Each number is 128 + 24 x the weight over its row's rms, rounded and kept within 0 to 255. Layers, rows and columns count from 0. Numbers have three digits each. The size before them is the row's rms in percent of the matrix's.

# layer 5 MLP down (transposed), 1024x256, rms 0.0731, rows 210-220, columns 0-127
083:140137147133108108121124161106172155131094114081154113156148123112128153090138156134111145105166096111145139172142048113144161126094133138134155156103092167165193145130168119104120193157077126131083146157102133118157086108153130162146128122155102099140137124103095130117092099085088124117149129081089099129109126146110139125126124139126126117119112173171150109119115104152126172156169
076:136143151159128151133100101106165134147136148168170142141125089170146112147148156120124190149133146150174144099167118147160130120148108156162115119094102106083132108167148134112152095115127119142103128134132130086068101148118144163114137142150083117143120128136107161109144140157123158146172085099044111131116143151136128128100100083092130112080114130094141098134143109143145141075141
106:124177107112143098139148121078114124109123146141123150119132105122152141133104105128114140152107093114136129118116139161111108121126100150163144138149097111067144108144093093126115142112148126129153162110092165095146141144144119124144140111084163123119085108137065158161184160135129110154121109173159131142150130159140136189101129129149093133097116139156182093105166129127125136140156
067:130155103137110147146140131092131164143103132142128169123131115120125106160140108145128120156132109143100109129119104080135135120147123141124145130152116111131117124154104151116110117115126130151177143137158113080120153089109142153142136121168107105134137114134161172121127113105126145155136139118116147125123104091119179142112153140143147185129088112135123150097148098150109111193125
089:122101153095113123126158127095145113151114140155128083142104153174130115120099120141163102160121158160069147092149137085143111182135130121152128125173115119152121137163144139141159132096152132107130086127139123150110124106098155134130151134123122156099109143123114142149137165098128141165137101112106133134146081107149124137108165114148158152107134107112121115166099108156105149108188
081:123156134126114074100119148132124140120123117116133118094153086156098149138080130167119133177093101128124138138050130099116119097121147137135131152091137142141127165131108130141146156133167141184133101131121124136085142164171157133081122075139143153117118047158160130125098127110124138111111119110106133158111145093127149149106122116079166142159146154076170115118104094162138176107120
145:151141103110163156157156124123142132148138115117129145134120101116147097159131122144076157130100158142121159168107134133121107095119147141113129124158137118120151088104102150137127160096147148178120121116097138128099112153129087130127101138137126172149101144090138110162131113114123143156130090146119126114158086124168102177105095125150139076150105095144137085107134171120113172139111
122:119129185119123131153103147082155123129108109132086131125115177155123148111165130153156129145098115078143141113161117098128140126122110140110113117106111139172142071128181091157086150162156156097150119090121142124123170135149135085118133123126142145151131113114140087163098168134137124100171147104144117142098129177132087121145133151166131110111131119106094149167114104091115117108125
091:125105113131149132123130134080104125117112118154115086128142123158125111135155148142136135169133135113126082139110152125156111128141117098136107149187133146123067103104144143091135146107141156141080116154113143107142144092117143164134156111092160101139150107147100104093150164108185124128133078129098167127117111099147130117154104086175139143104155172156085138123141105125115124140129
139:151159174141112144091145163141099118140118093163115080144136090146138139133142123154155093125127135127105124121142158150100155169097152126134110103133127145144128153131126143108102096136128121128098142117115145144094106149146087141156162128196119137100113094120116118142082124125095150077076120145097120101134078109177148132110132111117148176137138110127116102117127143134123167121158
084:117113138134117097134112136120163140128138133203179134122125106121165170121124110170113130107136153162118133096121145118116122093135113151134155128120088110146101132127130137116129111136141156040143127127183130134097187174156126134125170159101122132141117178155094121105086138103102132083120117102112142108105086137144108136112161089159147155114115145109117112118128142168093134126142
# layer 5 MLP up, 1024x256, rms 0.106, rows 211-221, columns 0-127
095:115118127130147117131143109145136131131126127126148119115091087119126126145115101134108122137144119152148103151117120080096155124111144137114114145159119140136114124135174140169131087125099113134146124095167122143164111116101109111102119114126184098142164132108160155157126096094116110124104112121136077150118139169116110159125132141131134197194160100132134136078118113092105136125115
091:100104122150149127122143121133163164138148150132155092125164143134106136110113120125166138179101148094140105113134130093160147126100138110113151111112100118155143157093145176121112106129132133140115131155158100155168141167165102084151124113106083136118161130110180077111110086142116124112151115134137089125089105144110145053159123135121124138141080101104119154106085138115103109103106
092:112145152149116108107144133153087125126128123132143128134122143129098134126119089122094162137114115154148129130139080129140076113093161134116154145140152139067128100125099089170137168128110160148118090118096109115128137148139120113121132106156107156077096160103122148151129170130154112116117153165132104120146131108116075164186143083151133133151134130106177123131151156151145193121150
105:125098123141112152113118103132091137152120145105128123154160157150072100071122115155142139147101139148128133131125097101120147146144162137124133152139138129157131173143079087085135155110136098125109148125128143146124134133120118172137104099137129125099174173114141144181141134134126081155095159163120110132101109146138115126144102088138173160168144132137139149151145120137148142153106
094:109086123137116138127097116141152138085143124104147100134144155147083104126180137121144167118099119105186129112143103121146120111154142133096132100136119099129108110154127155186088153174137095133181146151150170101148154109140142104089113132107126125111125137121149110141145108156124105110098137121146149143079131147111077147157149111075129159145067172149104131072131160080129114148154
108:129139105124163159149165105113135134145108165145111104140142128136104074129106128166100118150080106128122115127139131143122130152121183106084122165181100118151093150108131155107145142093160155150110114071145144111158105117105114109159112151140116120152171127147116111136146078115143139132171133162111101144115096110122142128150123111148123119169136100119128092137149144117130093113121
106:125158095113152124118128116102068123122133128138171156125119129149103137106124087126070196137105134174108114165083130129117101147119142099123138129103167138148133118145111154125160123125089129150124134154134138153167108118106113112130110117096111144096085132097130120118132131218122114103101124132121138098114143135124119147144167152087127178126122145134100095125127175123108157136112
082:119143103161152128078150107145121115153160172107125156134113156112101151127158136091125112148111083116108176142182149117125152127144121164089149112121115136119139131143152106180103128086129083125171129128120128086138115116134135114116109116141103110102092130142147164115174119135097118137131144141121191173170091118130147163156188136096136129197117120127164125117138126128118111088169
138:148148117153153143105073115104121157122077151114129131125150174138093112128126120149143130122107117144131102080128108110119141139111162148107151117134111091134137135091129138139179150146133111104142120117165161118124096138153136144095117136062099130090135158111104106139091110098139112128172123188079102129110158152115138110146123122130134131096100137112151115151088164118121167097115
106:105123141138156145138085162118150137110138130085125139116105161165101081100091106112088139119132103142158109154147135123122159129131146120133164122082118109137151138141169125158133099137097097139137136109105104085163126150094144151144134142132115177102094079140128091128128157128079127223138142135118176136139124129113067123158131124143137131119117215136134111123136150129128133140092
110:104160087133165112131129126100140143114134142146126131135101138152099094100132138130122184133118078144111106105110134109123129161125123159097143168131149127133105178133111128097118109132133171089147136113147140096114136090101117123079148112109128153140143098126107135135149162114155083123125141134135112151116134184136115167139137157126127098110104128088163120092080132107105103092134